Part of a small language model's weights.
Size: 14 layers, vocabulary 21705, 38.4M parameters.
Architecture: RMSNorm before each block, untied embeddings.
Training: a variant of SOAP for these matrices, 454M tokens.
Each number is 500 + 50 x the weight over its row's rms, rounded and kept within 0 to 999. Layers, rows and columns count from 0. Numbers have three digits each. The size before them is the row's rms in percent of the matrix's.

# layer 3 MLP down, 384x1536, rms 0.0869, rows 299-353, columns 512-767
095:527521532517574482488430527502525451498513571517431538444509573491462476432549510472503541514460463478583513540552548525584482491596515544625554514459559550464457508530542507533469466432511502512464416544562509560477571495551408578430453442462529461592582579407446477509552533433506503551492452512578490436512467538440576462462500540515501562462528469530505549421534500438405489500508626512488446490507442488462457459560500513499421384428531440563434559461572506564500493583490469496474483518494520489501373473456519474456574534448447543517492492551556500451449512532401463556500407405462522457454476602431465460524506509505472542468448471462476419432546496518465512520452490498477534441509535465455552473518520540401512492510556507422508590416458568507525477423543487
098:527508492536400498513542456566451505486524565590489442467470468525515448590521431482498555451489496464443525473523415488464425592482444545490494476500564493423572569600493484482524485500556422533462556417437532476475501467474461502556516483480568440494417484444480465503461370444547525525419453499489446514528391480511463511457488536487521522411480514445460611491506595433399433544492478601456481593453514512456457544523454459479448497521465441464434648441557489494465494516541446536568429443457466517427532524550525490476433392466465441604595431439353544442507426462486518510638531565495547580391451480480487569505403479484455514571455415480492448496481534481541480493464482382495591566574466456414555517558502492447503578545430481408535421532519498464517495487474514
093:421567480544533420535509493519550521544571602444513434488470493443501497472575553523571447525466515542545529438508467508462451483567441363562549489482614425576515538465448630505470506490530477416532525501557564524520452507539561558484470545537517516564471537538455482489544483490474463523482462523504557479474449486464450541524545385484639543454524366443516519561585392516497472430587566529530520530539541490599478513470610559434454513572540510509477467516501493574451470464621551547405501477482448527514442461461511523593475472553567538530469532489466473459415439451515482474564475455550509459447573514533440508457446496539482505498513530460433483640533544504564525459502521473463450547494553520416442528545562433444542555513562521545500508527434501427490424557533531
101:523561520484544435469560544449480451464584575611558471526460432534473481518451439525512482477457468476513516434383514451520523517594459482488546550568485548458439504501543422552500468422501570482621587549451472449520511536577552470457552471430503536433480465493456505401517518560560537475512385501474485397474548519474589527504540524542465546568545499498609532519466508451591440539514507462556477505456515447531518535500582531469520466488490529514449525439488460447492555530492522474482473547495456521461521594549524442530535455491573524537517594540389391501450482430482509574489627485564565474406528512466523547483485578479493533516543504488443521371511497489486399410564473538546464585521511552483512577465418472544503491530537548484466551451517551494524485499515519
098:438548481493385407459557490374484622516493455511642510592599586550539503472543466551517622511561485480541570518464563498500470507570485434489460441463475518459514489443494475524473543539508503548428489516402577499551494470431466512454507504465585448457484476536446495484562514549544399466526469563554540447465477534508568508525440521423460548596530589495429451554497547403583441480473534484505539522504492553571433513466563499537574536458483416536476487539563440463421448473585443486514515503565422432458543564502466577529401575574441531538489631469502489538519492595523481408478547450501480432495531497591627443361506473536473557490469535641535547517500554524451506541462496585503466546566569530480547463563550468413448449468381562542582483511534484566388529475554529
101:457493411470498613474464450624488498598468461551519511583486483528501493442509521549445514426534653503423508522493592441545464548589574378421465480537526497421470573439601536505475478431611540390499471587466467476511532475465516475542502550486444499440506512531495532527557454464612495561487483364435501523518428563526458503466488544458503429419508471494518512570527502471508592549476534558408448417506554559459469524388505498506477467462467570467470440474528429664597525513442553546479488479487544466544519559513440519487523389483506487518570529520461477485451592489519513594492474588553526545581448411456436542490431521483447504448544595460526502400545528476480536519463507438487476478451467522469449499408511505587519496496524525457432486467421529505499509461486572
099:487524458468522562502479402495524499494583474519509486454482454388501484567518636412545566486476522441505498438595553491519516514506557495505497417426483483539479619413465508574511481548451515456559397500585519464548454500589561623472575455541574410479540481540525502404603465501540469345486486514497488579512514522485378474505495532527474409462429446544435459499515492476548491451535481515428562493466499501477485499512532505549479489511444461407459504498514533565468475432585442499491495560418485498448425459501533510450544557569472473566617430533414503433490499628494560472479484457451567533489469479589496459473514510611511586549496452518497527495422440538500549440551481412502467383538428552375490438494532513501489490500544464505454478542411511460495510471479489
094:501469452435475562447515371562505514465563493456535505584526439494581461524405573553519524489423522548504409522476491535594573513456482443502462439444439554570494432411506592458603461436485515467456552475486488436466531475553428395490575416420509519449471471494470557563489510469553531365446446500525548427491509442489454497474459525576530478484547473552502542610524530558456606533441473457534440459457493503477463528490540595472449527450506471386526538456523482432534401501520555563576550446521514418541454610528513483461497449474501548419506507515517540460537447538541521616517400447517466463583446587455421430456473469494440563508485536598525478472535550482626511523462579414511473439572420459469492568640455483513584467521562477507504427490548519545493474481565551
102:506466532507474520519512563560491478454546586520563572485619467507496429531436496515512413506465471579460574428462500542519524527480477346505485489439442541516440527494492523494495505464482420559495528543448499513532476516495551528510521510496418525615472505543506527516525425482527488602450468516507545437491461523604602469440600491437524502494557383498461612536488527544441431405386438420518615450636531476500531505435499477559440576497437478491487489392422534606482520467507489481548425454472543537580576606562483514502542406495492450385466517516546470534519522497453471558562478473478484540473532563535510481536514601501483440477442421460501512485554463532464422520553512544482558566534556464463524408531537436436489483566592487539516527525629482473562477394497528
105:469506406427461453524540467489527481551426396537496501523497535512469513537512539554496462501430541484456510512448454557511489580490443494599492559499451484559580552516504460497441529385499510435483493495499471561499508453567463533537603452464496594496410497584449535451510404487472549498485533577585382543481521469547559567495483582523480493581568560487484432501535478488540517457491525506490568507477431581555513430551467460578475423506457577495581490436466418454435501448436537577485477470387451569539408608536534428475533580487531462497463390441565451473569506495426497479507475522461590570559429421494480486450457473481442563503433435479621493550425518415524470448513585456467518431509449501549465433581491422515449459507433437494419398496503474487500445406409578
102:514482512527476396445532443583550543473509552467492490533517532622524465499482450493612431516463438504586504498546430509520477395501455620486431468463491491578379501427437509586520500406485462510415473549449462561464595418462424509515478520533387558566571516507427421473496545551508419529494503467594555477471563419523625498475432464514463571537496505498510519454390530448549486496520494488477537450474556430504497492475513569475455469537501465473454563505527589517552465454592460494459546543484511556615474541458440516531490453586627511535478475515573486434477540524526529520617520537493456559447461452474527447477536520487488551520446527525584591455448587460482500494547417489475420550529527486494523468506530546515626550488466453497519467469521572577469508479536429
101:416498565499519504546496480512581503524578513475529534446448539530455598574511487483554489517537514529526594490533463562551509511437500463440440525543564515476467478411348479482494490433490601534591486528588499487465469551534490572399537484458485503495432553525496513526533577491511564488447601454528565525511439548577484531546490488474475561470507399463490598474470560419542514491528488492508614481591527570518443536423445467475455533507524553516551451517517488588449503443524507569514491604436562489432533529557368448468488551456494463517475437490508416458641488579448607511552422515475437425589467495524460497519376530470546575587476501429551527490483528534651412491500500518493477518512499493562505432510496465591560542492535532537443517504497498475557471428597502
103:495539565521459449510591499522563378486499501493486507566526576524448475574509521513448504474543493444575543437464552488496525488550474402478476583397483493513467533454574545439455433568482536491581570346526519477544582431525506530448479447562577548504510488486569526515536439496515408452513521567564487633492468505565475468527517454498470545607488465481493531491510385548538485443510486525466560514609541531488509542455515483422392449474532474474503566513465455457489500495410489553543495473489498405421438428467451480436469523426509512421500441407473527488464475503550474507467493541495525496523410362448458397511505522452520520518498545437490487466485528482555588398474522499503493501558435470515475485523523492501416640512517519448517533492459518518514456572523470
105:468461481573367393488522506471470550512524486558518487346555513418459471439551525474529481540509498515524506527512477483387481434493527561482493522425486461434401596466470425499557404406432472501402461544573510497548656451498454602491455485515423500476477653476490498548428477498429445574628455471502504524483519458555551496588459504371497417512541518499538547500440591511564540510481494482522511611509504455486498439508484462540474520564437486437537394487521491430561486448501344422456482517473563535452539475482511469501494570606527440459529450540479437511494474520511467498452524593561494564557458499591493519565525511531478513491546447510506566485558639471602492457441460496427469542498479618521378557472532427491529564520444463503463502522579557452403439570591582
096:453512544420526402580547477421540561478472527429498511522448505484496465428459539415511513572371534561543485549553491497533534468532528547493559549610461513544548508458522498466548554472470509579487516505484425544528533483435491535381430462457509560512477454464514582494525558520482483456494558534475474519447484569479498538512534460562473551583488449467488546494413593437527493417504578473510519487526481453445467505505484438482513485430506452474461461451530429465589385560530491560427533576459521576584573496503504473442491491479528516487429497556539506511537525448602570555487582599510434512453535479466421532405563520512578618497406528564479496488533472592501419494531405441524467414452482488484491508560545529523379529445580592501428525549407548509539524545463516
098:495470502548534447512594578394588445502589471468466472597559431433549536483513398457508467578458498504506484566497455495541568537510488496608515524470495524443508520450494497499552552494450505538537504404503456460468550440478446482513509579518508459544495455463499501452520550475434464471488370494583567554551520500373510546494508527480474509416404503487466496452448555523563531502506619552527558473509535546480524536456497498492559521473535520502452546541498555448471465538563440482492551417437551457515420449494565498518501537507547513525492419485373353486480505498458456475467557518498500596469478690588497568527502530513559472552500454570522547477489453460393458460655566474517549505585489502481532524502506479402477511453489436503536522539530514532502479428397485
096:485501577505531459510538535422536491539492592508497484492524501557440476396572499546585480386503471501525532501542485507488522488452526454528529490545544440490474444594397430499391462465539533479489543491529425498454622559528482550490501453451552489486562532441434572519447554567444483607474534503494606522527474539598493504431439406475530415497496522511507412441507500498440524564514480443601469524478523612426563470496479533461557480496602498587496468435533522495520590496484580453465621494482434511512495515514580571524481410513516547530365586504511456544361609514493447474492603504578468492504443527507485495527443485564443510469552569539560475550505492518453454513573364563503509502470408595516551640459446468600561523631541510498449534483585502569526562537354489
100:516435540498423537448523493593530488434538494430522556398478475499440530470429401531537515422517520540464560541525466470488550485421468467506416506502463513441448525563442511431500467497464472516536555549545411459600517582497412497499529612447502474501453548532568520529479515520515427607464489488498523500499492541471554491411514477440547499507501412560443503468470596492541514495450510491510462527540487481471454537523509466507479472506440472572541468552546486474465554558529491539447572441469505504501525421471475564505535538429484450469461487532405459509491543487524627482429572469464515484552505496484495486567433445441644511522462474442444494494459509305489522524475515469552500493469564409528454459443464453459553441557502465547541460442500492512473520468562446
099:441460478543593417443529417556488578434485493523423491536550448476450489559486586510471464467582538404541507576413530480512487448419466446475472501578423498472397551460463395522592511518605521520542568387573507515500532499516472491518480586462361525444379534514517475503374433518483513480496439474462537500553534540530598501488432395490451402484495457460402484559459537519512553537515490397469605455531444448363467460558507594485549508477502472426459375502558466416414491510503524538402473522522457489497486459468495427544400494509556440492480563488497439517396499525623518439476567586531482437557485564446440572543560488433461499438512541436519481482521486425429563553500542596594535498503492509517432391586551452587601590483610486478496575480488510467604508478535488
102:536493426569496520482530580516501466556562469615477433487480438521543463561493561485492406493463589501526504495489536507485565480398465541541503517513516534476506458553433450494465503575476574598493489506505471472532417467438494602565459453488508463497446472521460537469487515480496536551515567481500541531552495502427525539525481553503443507565472555556477551516507452446520440478418485481465550539587450428569547521502483478441476511527466603516505536506440440536530507437506428435508492547644414444522478435477491494511403496479443450476498522541519582579553516525529497397472494490471425572591531460521451450387516547564424391480586509539529538530520503587495600438454563540452514460434409534509553388456538474551459477504410507515530491365503463546540522526490457
101:596398555567473498530477478511467473505533485520596453535545533517457504532529475513557492472431454386485489514494532472485495480570489506521460489448437533539451518456497401457481522440522512490518495426505485595481559479421488553534546498543506426520464566544549496431529541565454455483406460454465602461491482494518490432431559468518521481519501408500541458496469553582455545529470508515459474502563619487445490507544453540541512521468425530566530471571509445535467389404588479414497469498522479445566499627549554584483530527578463518431442583572511460504362423480532524539451466514567575649488472413477591601508410470502573513537406468568408473506517563514519531477496497516496540519489487536476428599420440393527459585490483557529550502469396502463451442416455512
098:539571430531390525556445505558572514466488523475529450404508479522504476441543502595474495488489472526505611412552579442505501501488557452445437435458438534470462416503568573512566592480466483542426484541560535487424571464506437430530574508483599569487468431583498454572406557484458515499521501508372563539512558470418583566518487473512492537551483452588486449505480474608569416473482492520548634533559480431398466443513505486577548548493515468460506439549442534488462419506509406465521511455471447499509574493528428451456528506562545505625478379546496479402569537511551520460508515518546521621427446569479529490420570462549482570507435478459527486454518487566469533479497474512541459497516527457462525495474412480498483503447533482486489530476518521496596459490539465
098:477556369490529504489372510547430486482434528488469526550565562481456498563518534423465562438484532506477595493523550487459531497494466488597510500536566590573530514498425435609475553486450439445579583464496393464574535495510505535512449478474562508423503493504493479430531549424521583581574418536478558473553492472555429452437487492427453408550548541532547559482483375474435486535394495588544534478544564527559429511506483500529472467424542500499471527428539462580445510409460515500510497478460556572418414509449493468486544561527531485557565497547550473548495501549399564474497525393500455537467549435494441477389497524472496469511461444524599513457530459490479574532432486484545457556497491519482501463566549519509499482466472527474550444458542490523541452409434546
091:489596426490468464455523458591490558508451442615482478490648568461560427415563516529457529525557582502555582516555455517500440565563504408453366504450461398499590440540473593473492438490479506379596594547500497445493603550457540539513472434433437557506525470477524396451533592616498502520474445546523515486528526522487553400480533452535465445475409419606498446561537535524486432501453447464423520394498575533513466507413507525454516461486456389446521493515474518481486384361533497510508463445510617404459503557452511480493502450410492421477526521491470566422518511466560426500458516506450586665486465516505511533543567550573522539487510506583413513477557540543651536482467538588591457465423553478408539545496504506439466470544426563516506557509527511495569545556539523
098:493552482433532545458404493560460454482543453506568571586585519487542426527539411489496471555486471461432463537412557518577473532532509596539505570534451531548631499548593447477460533481549484503520453585445425492521504382501482497486455589441497444498493418576430477606537529536562458421465519502570488480518485495541536526408492654395479516519422536587621479517515505512511473478507481574550461458468521528575512541458517543461484486468447531527471489486520541451491499517524473475402543485445521463521454472439492477403404516461459504476450624482486497508465515493549606515466554500534534470426467534452485515446477517504444414458536486462404430480487491473421439457469484431582458514460526548487511485511499540485433443542510550385493485521575542522538534506427387
106:538536437517408536528644557378416451475479522510568533467494558510618518506557447551411458557533453502467486564486478518532468437551531508472510465476537547484477500443501568492465321448474579537448496444446532533509487464511402505462590507489369468437404556523531491524394572553451411508585494401507516516532542517556519582534409541481518523464534458519558472502424604605447568436442456556481512593574556527506538494505503531520461472544596530459554588593503476508502459493572483464491545511512540457550530501563437490462448552485390532460484421469501554575523505449553539489575482497560503497598527442418538357463505506473479430549475490457566482463518629460537380499456543471524516497490486452390498484502494494488544587530475509419589432523451546498476555465478505
102:456580553503558483493565535487576526483619506451463430425496476560473466451508461520595505517453505551500442598406576504444476449486461531450426451532457486459624517477506504500523491525520553481461404514510517396501606435455465507550491614545500501484463511436481503475622497486487515480512450502388502542444471433508480520499588486556484509474523483553498486494527530474514585459585476512508522526544387578530410413561516354513447589480475466607524571495451548475460418438569494491534493542471624450565510438486527465470487515567441570553518526490501468501494513493509484491520525491475500505514481576429489490443541531515550509548488601512494576582537473522438524524609498597494546500502500557456461517475517449448488538541491408406502491503435466488434456434496421
103:521586545523511511411380479516483512462567523543463487439542510379508528533505407494518574526538500503489544464571517479508539500455525582492519426490568467497429490463472512584459527501523476493535414446501456336541489392408529501509510441539502459432541525462498531605531517487548471598585418504454345499551512432403537525493498507450509503619503486527495512439443438507517522461539605589479450551478514550504501501518487490454487604469533359504542582483499552613570525422498504549471436488552603565512535465518504436511503636471514513453543571456481575407522597583554449468492494502510509466549461456478508452523585517518485599438519498523455535468527426468574558480456477465450427467417487543506487599610502424499414499580472495505409492496478541588541548542500556
102:485472556468420526536403491449451530480476430500511446446481480553543457599492496498527491568549475533427517530491531589480540445503536508495481460476547534587478610541515537574548466480460452451607549401463405519559555373460390570446493536517515510477547610512382495538591444446553424544508556505490498545494496476506499544473458495506504479459526479495441532516527575510496417488494528471481489546524474448602492430584618521504559491489423572574548562395511418462582423477525470605603522603498489468421463468495498496416441482587543544466549422548569527446491536485431498467504447352533504455503564480567529511427515471455471508493542539415558489528510473520472487477482428495545471484410532522461520474553488375546463556512463479561449501427534462391527465593492481
102:543473450534533506469492537551524399477637571485536502487446515507536541477481453511499576593451529570524449442630535426459541479502409371433534545471567445550570565489517522568471495486424488489444446502470497554543495561465511525436532538447530522478541504395552478530513504538452386550372381518471510475512469487473471511526413521472462534650513616510414578457444560460525469462501592529482520571482589555487524455557526517510546473550467515450488527554447523506476547440470462487451380470621439487397499494463566498556525534493491581451489503562461449449544596527481474479529463487564561461489446413496534581603443478451380423463496480526501434526419531475552458468534586477531527494432490562467499444651422395509508517512475495542589449474580606516509547420545494
103:464449526523472551487584473474560429527642478583578523499516512535501512457484650506495501407444539548448477599439431463458472552560479421466452532485454523426547650500479450526508523466509503541644492557491459518494487463383443577525485515527424516503461608493420554545591510459581491500574463451495555539512519415577517573505504551543626585540504493520406481483536550527476503522590432432475418519609452485549457537475384507550514514472498554489467483547458485555425461510514495531505476476489559487507480576570534521481446510577444584554529527468492519511556479559456493534497489510496567546559498495430518457391482470397601506534514537529484479475552533476534517549537564399489447514567539483549518520564503543492548511490495539484484462458421552454471491474503389
093:482538509611459558529445561468534468457454445495482444411511390465587490532514514445433477532483569483502472503522491554501592416466469490504552453535422488496613529521436583536511574441535601505550549536527596584481503555540543455523459576463494533513426606474462451503505537472530486431585509492514488506540475517529494481524472468409487583483569482484457448489468490469559540497534489591555435514468549567568509463536493572485479462508480460574540523520580479394553487471497561562503448520412458468504513480503444524564528462482521548499482494474521496513546470572569450530471497503515496509472508499462465581521541533541551493479455411372476511473513543446435509454520529494557555415484544528592545551391477513504560604507413501556600518473513465521519552421487437
105:509477441462552496474506592457553373489503570369518486519406477379424514494473439469488469498483480512589550426552547605527571431563436538472441504465483547435587438583499459556434508500507568415552481484577523359515440572495489521541459521437504521524517501550455491508570451478527504552566485481486514506486523463505532567500440517560518485545489493487504575472535412457454498495397566420487462556434562450511461376538535580436498580457574482476409392440424545469493557539494556576469498479504522486432464550499571590525569508541432506572461573528447530480479474541526377540437531438522566533463482442564475450480585448461564527439475464496527502409462481585584456589448522407553532583458458494493458496547454477445483549578392476463461456562558462417563551558556636
096:505439430477531586413469497428502480450366503550501483618564544492506430526450493546432444557456441517468556552409567553497570495466437521455520498515486477558594478475501528496534418556518531608486425592610489502538485517413450555491512542607472470540442523498529476465531503544517671387492535511486427548585511551565629451548493396432518471483470485554531501588405467395612424548447570533541480569615453470407469522509389507574531499486518466457493597591441494462439497523488538598534500464454466522556508427508394537535481551466490448584583495485453421478460532479500498551531578458472504520548441486447485469410503515512405459550593441424433531521440541561518516512525493464458542477508517596409538490512462480552519560507503588477565557544477542505442503500446445
104:484574389454511519516593538503512487467502500500474524490530495436470503585517535492502527450547540444575510561473437471405499530545521450470529506489472414539454454460423411556545451455548434510527538521488515525537513540438568448473502499495603533522500483501545480450511489477435495384561465499571458534481508523430471431467536599504610533473506442556640599518491490462445538528559496523491441502449545446452444426476522400463501477465398572438493404451544532540429416497475457579451536512535564443403448618510480469520515414576534542492580470473447476506401514515406376565497460525448420495555613500434500503515477456420617510524425426494554483484586507476483462464596578540466443549526427414449579481523420500504515530504509473511490481571415458540477471540480569
099:379508487437540545499585523505554523533482494502513443448513614545526475574498435445524487467365620495342501469506604480416470557497434469572500559506542521475564576569446457508533487471470570570478446509492484578471466378493452467524488423590553507494516486495509465521513415558447553476454457491534512507492485445516433580492450430537446454539500483524516426404457478493614433500446524505376507455433526430510489408452541557495501538516438562496408641571473510515520479481496545525498493415413468455503513472476558503447491531525454416463517483448487530476535472464561433546460547461436431562482431527473427536434426505492529545474435441499564512527549519578441529465357561510544548490418488578439584553521445556516517591699468462428461455484478548467502494468525516
099:475479490512456411469393578508496484468605564497477527446522485456402558516460439539454539500577518439475479413489424538508529530467563495469520438531478506543580509513410466500527441573470487531533448545454581590522514475506509463520514485490491480528483458500511484444460576491511539447486566471469522582488557472542468490447457585510432485489543550378557455494411522440458538497534548441475504448485530427484473558512543494545435469515479548456479474600474526516438511603591435499460456606487474503500570575524496476491590369579552517477585545643450574557475562444581482480468501515515460534504485561612375541615417545551476463515552426475452523543509550525444482524431505487549507500510564454457566469562497505489549480494443561507496473477475434522553430449562512
097:414484544473523508531468540490511326495523565520459569496608409393455523545528481519546376532418440465436557520551470443462524447526481454561548403442379461581420421412642484459571461312469509519462494517439520456459532419496480477509527455516565602458474529522490463532551509503490463537474509511514500430517483501540474507552557463421504513467537456541527541428511398539575451499506546572585504513513463455498476445424494459483396553535431557562492399517484464529545456463472523499477435575552481483514459431543539510503515457516508500519514535493455574559570629447460533457560406455583525498586477479530474464499503570428530598522561506484447483567570484442549500476498529564480436542484512507561432506533524466415559443508460524515443550551503454524537518442506537
096:483493464476551461462493422473580421540531506533453517461469522527499507471498518487462507471487441460556538578501464486522494464567490551533516445489531511450315510555357439512400516420549639513589548442512493501503426483636517540448567539563516536438439492510539513433499568435521394460481549533498507544498570485488450397492567503530487474467512483410516610495528463505514555551538563526435436501612551510509508549530484532498530522419544505493454397549523519462454516480514471385549590478397501560504528545440582465469459614456523529512506562445535417524500528505428555410470468513494485547522458473554442564428536534513472476531534450485497508464481550543546476533530529512564500520501549596534477548478516480485496447532457507417464460464595554497501548525483537
094:502484463518475671510547608618443485474490474478487500544541426500634484591419527518456459520465547565519526583421419562453524562482557429470467510526525534495356529402541422489472534511481457592500496449545488520579493498433577456526515519479479482526515414452573418522482489541489423557478508514502514451490471438512499456578565517586519425532477479506418526478463518478536425482473472442522470493497483604477506483506482491475473518545564541480504558462535530538507550514373545569523509550466418537524520560497517552453486521521475500553518530374528460443480498500539557459523490445516479468522456417424506504462458449538452673563483550636556550499491438440449577514464540440465386465496468460569524495509524396493510404497517526524481547509514510502426462559415501
094:561539455506468471387489420533560588524501495525532514530535625485495420584483574471457493463485560487544506474591527555580531526491487485531475503397524442477463525506611623516519541555545453566382449480489572505572510485517500525461515554451425567499494490464518525492612444494605442518526478517458474490493482602553607476550506466457535529540484462476449500482555525515523475550549632501603511501575444535509477530552520526523553524387588620501457583535503444430514558473548510549486534476514533421458490379503565384499442527477462567557484580494497479484565484551513431439478521464535457528496544447413446401462517488533452577488537484483442553473428610482520521535485568474495457521526538525472519535551444585550449487594463488455500450556459544503590486357535488
101:505523538387580563505453518495516546490490445453453497510560479500399463583469475483543642552358421527580563478407460509448451519552483486464513541431475515425459561477528406504535498491577524529462456480488435567411425571495352412531531511532527467532498572476513475482524488518555449576478637474486596451497589459569480415496540480432479491518436405501483591552555557509507477423526505508486417500429496625532469458479540478495534547640553480598554499476502503531515565499438515577480433530491480427405518336488536413539516631508505461499528573541496509383433501509519563431502468433441470406404457622477524481460455522472444547508491505451604466479478440559469503480490584554552527486598434547503425481462542581500494533575464522562438496441402524438483445520446522
103:482489505425524618408526516512520427602561478556483473477547532504469458490424501547606473448541464442496524464575530537544497493512427577609501467565552502424452526463538525531491572584513520515523494500544494438510533533531436524487449571517498568488503484526536431478396567391444464473436502436504566437568485443406528486467549492341554504501503580511517502511508421538526466445478519535473449502443470492387499402440437432472451535456550473544527492468512527592457634537565526549487473517434498541514509517445564517559416594560484449459466634426377433559408531542505473547436567398483543389465423594514501602513454500457418535455498595541524455504433453404514456528595544494478485513607509540493501524660431482551457485554386469530452514479576529518582566472523445
102:500528456398588496502460451463536517465510568500517488452511591534532529551454468529435488545567446467496451453463519523426581458522493444460531541460459588492655503496519603488486485490517438568427326532417543544602525445526467500514522484498573507489424461490550528500383471468385555511490476564530458520516478484495534502476459527538523513475527565544528454469491490534443476504519492539523445499541627505497473441443566465533514501604563475587611511604498403527500515492513478586593433580484446463553562470528482455572572462484474494477490543471505542511477512464288518580553539407453544497517487443452453484457482508513390518509516500489467505546466513461416520506481457523580574518638485527439551505553494525419429542529531554552488480427560488517495533491411477
096:543533614504530524482527405506341474490453474513466436567536469403573620489570383518501443470476514528460471496538526494562489412455497465481456476383522508531477542588437439422556488489555458535395433571505470510480463434497513523480445535525439552516561444496446542443601463558478506544494508499445499585473437445514588496569465479568500483591558535453493479484571559551502527404559457447502545379421533480620490546430550605515588488417519580539458544547531483575582493413483540581452561513425501453458520470519440455551525562510506421628560428448510537546527524508483553535498509445510467639527498404500582564515465414470451461482475470468479507484562494473484557565593555506542458521485532604478537537464491500478441466459507561471568516492583470486448567507417544
099:463513469543437383491441516477472472575482427448545558444486527537425482500515519505521438484554547414513569469516543515344551502464515323544605496566553485528493449554546446484445410552435440553547467503479444510483473552502525428525500477509541578521571512503470468524434465463387446536502535534617561469494467553558511452444450466461461432479514621531392480507585497528455478494543559531468546503424514466551593447522556530471433485485479467544465446507491461456526528566462568532450594437529494577553474479450527572462523443380511512476554478465435528564468416557497442492513505493525476510595416416519553525517490544537593496514450506559460489529586547434516432520511496530514560560477495456491466543566482413482436492547543412499514569563445497437531469507476394
100:483582534646505466572599554554473534550477534441481488523456474434492530488511557542528539528597591464545422452537522575421445571537549488446512464563505560508538588505535474534479468551478497534506496563468448448447545402452472474470493468494510504380488494536510465490609577518524500557573553420472508508491460500533489469506558462501486492581495516526474443505539491528517481512609518472555448574516524549579473501495513389521591535496486502460553487447520366468512526554539589500477548458501522545511514494519537454509496533513474558494455442522497533510433459466523529503499449494494544519455501523578556460408463479517506469523482429550430455466573498436507558513486501497469526567458461484500509501535553518482461534409504481479446437438405502412501593530499430
100:504513524537553417527472571441594498517535470544496410496495520454571448596480517509502537510572473417504470566534461527493478573510425490444559530471362488474514530546405484496468408493431552573537659534531520513620409451500519405556521473525500529583490476516531509532419499488474567545490526528586461480450462398532500471570427523517468514545421561498516445475492486467448477458480422468507504513521451497480519525520487467521459457539510537487551626550489551474580521603385572525452458507463542456480406505486596508438647357450542401458411538473466499561526502507472557542519482472553495534456478433442490497520471476475532587458381571552635492463479476422574396421467570566493424473485440478549470556463508498521418482558461474468488426488335518555503450455552637
105:430432492414433488518514560430409477570446463549453529454487497460479469535457512516502524504480492494502438574483570525602512391398406527506497430514469423440581512464466484463398548539435581495471477431523490409452498466553453462534562498429476569490404443614512422581548509513454449469367416513564481510515425417440474496430410459553491493525513550595535507440538475556537461547569498500596463456486553466616540425499528519533543505440407472567505517532548496526429480454549504579481489456452524413522524483466450487449437457429513477408476479532450511479530454478416548488496501435562469557438512570467438489467488618543528475459413512506586452364393503384481520489501491521503514540457523476499493457666448608545470516473494455558556478539534576512486471468518378
100:473560456491537484561532531490451594520461538380492494480468470501483525511487429543491651532440414498534532568527530459488563593495555490527526475515472401519514458492446561522496510555557533523476562473589496434508551513480480460393493399556416494507437471505504578490496513549499538545431522477532538517536524575581512531558494517516562418430465535466477572526471548460444541483532538416542438426509480478561463487419588553497500528480450561389472556447451511560501482537561525483496575452499514518411529518452533456477517444579419441530465488531498543442545468494455424438504386467476537601528410484555470485379483474555486405482549528506433494499541539444507498538489470428524413464459448563527429468513467557499494559476469538462463506498585609396395469489451577
092:466520557536403411498557467470506529470458575526469436475478541453458528510506475467425400420526433377525432440447492464508544345504525550543520562491619570488471543581444502478409519467487520579586513528531565468469406477507559476599507479476456446577487559444548473425353503499411530372613482461554577542563495493587560466521449595526506553450551497571460458576513437466479565488430508545507570510584538538415534486423463512529440475568521523514512517477561511532373452483469495534471469592471581388494457530488509432491514512588418402555497470397592463537440466511484551499485491508489448490532447557424548500553544504536519620530583480518545612523514456455578481489514532505436424565592508435537491569562561467522463552573523481541488500480536580468428459492494501
098:493529507513491556440418508471486519542523513497456537526529562516477551494435489403452511458519479537447623403502522495485527437456541522447523471525436570491612503499528475592513475476488580490520515521507464564455468536451518580488507502575518547407470473454490483543541602462408489388534523441501446445491557557435606442458562413462457392536598509504529528521586447461556518441456447506432451552561424451543521501562451564545497555485553456534568523450477583459615630443627559649504598551487516484573494464462528418594549628506493404596492532552554518480514508598555529498558591556516472509490510435500473515416549576533490551493550417465571563446430534554489544594426453532452534561501461502452491559433516494457500495470383531509438533486537525527465454479451501
101:527503473472563491540555430510548459435501488471520408428524452566594570571464512538611542516418448427490498504418491520467414553494535483424422456489469440538585485402531536520473574507600467467539510432518383569454489606642480457476566505512566479475541479515469451539558535451507532515459475598413513518546474530380487514558483600524566428587556509506469492443505526479492547514579521437573472561575502561435487462511526494526573543561532563559512475514558469500485467427379405410509545552517414440463623501527448447600468547514444439549561501458383515496546440560507483510508415586546529405561612520492586420487457537459397570548500526481520501559488419457534520524549500527475385578548558405477447446476564574492575436504638591522552498489523567472477435550532462
099:513405550522424609499558496483481494500556573442490425496548472518492428571434557526564441527523563497485521483442479461461481513486502435532495473553563467500480456505406589481481628387457487424459559468508511454466536455503424451497459557509516448573550544498411437514542545432587439433485520499391443393565421406474523471532509459438466525448498577527410376448441513504449454566457659482524592443515543439412535494496485435540450478509594444466453383504508559509599499547480597377506530514614478472485532482484529572588530516494580466437439528541542575420540487474489529558498486548478431488392538549479543597494518415509467558472493463462454488481520504507488510526557537590481481617565541538443558455516533512609545480587501526511519501459425441580501458505455562
101:592523527529434596454518556524468519575489517366431405509469449454562489448525496551477465469569650510484479645508600533515528477595519466413502471551522545551452456547488483534421500533580439517522427539545456493446526435509457503559450509491455446474609538457546526449521542583530546603488475497518573429488595540507549539480513532492496467523613516444376532434503537549578469453495578507538492515488414498558572468463513496532535518513466537516487562433449440464465560587492434564459474469556626515495500508509513470547410612487436449476474553550438507528509566566560519430522506517444509553538541524433562545542482481539526452505536520521543552486504494483616502466549559452554528502567488522423467519339555519463549496477460381626485439493509495451532527554499436